config = dict(
    attn_scale=0.125,
    tie_word_embeddings=True,
    init_mimetic=0.7,
)
Each number is 128 + 32 x the weight over its row's rms, rounded and kept within 0 to 255. Layers, rows and columns count from 0. Numbers have three digits each. The size before them is the row's rms in percent of the matrix's.

# down: layer 7 MLP down (transposed), 1536x576, rms 0.0456, rows 324-341, columns 240-287
# gate: layer 7 MLP gate, 1536x576, rms 0.0484, rows 325-341, columns 240-287
# up: layer 7 MLP up, 1536x576, rms 0.0521, rows 325-341, columns 240-287
down324 103:073158075139082071069084118117120086175115141162104149147093090137129089127075143088138133098159131156138151124097099139157121097144118110060091
gate325 098:110123164126152154139120108076120176150103113056139170157119082178141094099106077088111061116132088154200150159131111096174110122121197122133094
up325 095:106065091131128131117150118167140148132188102157125114018149117103166109123112201100134087079082142113136167092119127119197158125112094156102160
down325 097:164117158125137160152083108172108061205112141071113093147096123137087120110103171107168167100125164099128153085076128127118120097109087116117126
gate326 102:138150105139137099154219120129066155134149136105091148118116117141173112154106139103116136119089065172101119149139108166115113086138111140113168
up326 101:102168137168134130158144152183141082150134072150181106154081139117166098107107136161107108120165129158182170142109132131099155151114076086112126
down326 103:079163158081157130061096140109136174124169098138155157171067068155159138100114119141085128104075109149091146146191101133129112120092181123072181
gate327 103:097139124186149088115060074139111138084209131109134130146142130100122127125094161119104159146075131081098141073086125082096138103082123178187209
up327 101:121114135160174115054136200114168144118176121127107078098133178089135121144053104161111102093148146166128150149142099113138093098099158165142133
down327 102:130116088123153118168072123106129144078139096085171106098119133093076114114133124128036151098152122128119161143176103131096067122105128148114128
gate328 101:107171155136105134175108196165098109135128102111099117142114094128163112129100125150114102173134124114181180160130133103092057073164133172084119
up328 101:112078141149160164080115074101148142134126190157038143101081191157079117150160107192165092243130197153115133171119128156173113134127157119137136
down328 101:088153194064181100141124137114110168118171100085157091160150153176221120113092105092163104110162123047141163121197138126144091146179140093128104
gate329 099:142177154138052124125135150079119131087130107144166108168100134186215110117097080066119124071126105098099151074139077143113105141047137138115079
up329 101:156081109101115161126111082190174126103091106173139083124104137140112108138094117152156189094143130099118186145096204103151107158083107063153079
down329 102:105140134156103108122131126133087097100120181134131112076115055162095188145142114064182161098136126113142099067174101180102134042099190135116030
gate330 103:109157125157149134145134156114178160096107093163113125168085145135162154140137122130052058170080100133084119125074083132168137102126128103070147
up330 110:110110123150117106151083122137126114212084135121174117154179144159162079112125181110207145105128135124136083162159137150180093126097114127193146
down330 103:139159094120100136126147109113103095147132144080190071135134091147155138154132170143185085074122113096086131139144157138182103090110093163122081
gate331 102:136140111144130140174131155111116124156175083142125161088161166146185186156151116139090140153117104128138094168101106116159138136110150111100134
up331 102:117197137147169209123135085149097138053127082084136159105125158182139129111157110084105052123105106127142111071138143139110147084072197135106093
down331 098:157113149095157082126129117129117138085042125134123149133085071101171136105165145154116128131090155108136144135161061182156064124089125132168131
gate332 101:112133112116180139109080130090084168198122181154102111140100082149108096100143117125141133126123174101105086170112127125069183115145112104076093
up332 100:123182126107116153133062129119088150133085098134082158147110106084104129151152144082167124206155170090067139102114164126115141145084102148069102
down332 097:063104176094121104100115118112136133136185155146183144048119146089115168120079118153075117168112142164152098143173153116137164134173137085112131
gate333 097:129137080164166111153074069152137164100076115166106068164143154085124106111131153157147078105136184095118106146139033109165116100124130159098086
up333 115:111119123130095104084113163146142128176113182083137122062102108167126156172041135113122124196108190185205168097113140100149085147211120134080122
down333 111:148084222128090163137135163138152141091123095174169105061170070149113174130066104106114127143100108075132137088142145102098071172054149142132164
gate334 102:079146111108110146106073154093154104107124057156064070107192151166148154125092162130149126108083135128150144090126062137120128125079158142153142
up334 098:087071091155169143092184089113172116172093134105118091152098086149094084122136131166138134108096091136107132169182137152115163125154120131101144
down334 099:167094156112164144157082119199164162116173132133085175112159151135107079103109118129103166131095181172140107078140173152130108151059162126121130
gate335 102:137161111119168105159131145141062132151163148068167173140145157145146151116154108094116135136124103140095111137143108177158127130107084126068105
up335 102:136123109150078109124147147140169119183179141110121183096153152151100156142136171109128135161056150175154169092157123142091106136145125093136077
down335 104:093104138138174151161110138186172189131096081137162034103071095168074123125068150159146147119146144157081155180167161161152141149136179127162147
gate336 099:112212118172120143193079092120099128151130135065112168177100061120121138122129139115137166107073136065097124089120130169116165102128102130079152
up336 104:181103089116054068144128132154126113158116188138125091175150116132110091126127153085093108115114146142159170106159124184134087155109098147133096
down336 103:141156135107154200136216133135089165109117122048114140156089153173151111154074137142128143159093165152119083133103219140139149122126108161115101
gate337 099:075146090117123110146169192169170146125158135122111179113083144114141108185079129109108126154083089196119098149157165151093151172125115122107123
up337 097:163139143134157127119127143089154098112147095147136122118101108124060131115095195126124150135112125131104083144100102128146097125148089133133091
down337 102:068137144116133148085103146135082107089113131107079097070092123170132148154200082110134103098146119085137138068102152118123122168088154124113093
gate338 097:128108071079094130138130144169112106130152129128132150142119136161150136153155112115100212145103172149107108150125104089133171098172105146158103
up338 096:121115100108201126122123122145106150061222128175138141136043131157151122135150046109131112114153168113149131109158108083164135152075151092158094
down338 096:169197128189165169162076085088077132117177121107100169139093078114103099084134083129122081165141152092135103176081143103156188166118104178183150
gate339 101:135101144133140091152118118116135117112105205152090095145102129151164116088157144141113061100131135119103151125205185177147099126130111148140135
up339 098:096145085129088159074115127093119083102068106065211133105097073084157169157167080083096157074139174124107130151107155112130131120111190087139111
down339 097:130157148146148118161159144153141123112133131101160089162131069184091139106129133111164102078098134131131162158144132146105107141162158144096126
gate340 102:128145094122134098144116126183082150124143113087132146190147124127140140102099078111195125159099081119119153108116070095126115128104109158125122
up340 099:139175151179176160138198128104202146127086139077149091072137137167112124158144081213169145168108200143204117086161171132113077087138158102040144
down340 100:126139155102102132125088125102137106154170145154123059131138182154123082115119171125129143092123140138119159139160139117102121194114152081205094
gate341 096:136152154082136108126160078150132171161123195227120174149160144130124101128163083088093111193093085131133156200138088209095092106145160117091104
up341 104:139099152161161145158150094078173140116124141202111095134116152131113093164086088101109062105142168081115122160159138152158118116147157140109163
down341 102:121127104124107213116140121132162152172109167161141208127159087181131075132170089067132156172155169167153129160122132129188128179109156086056081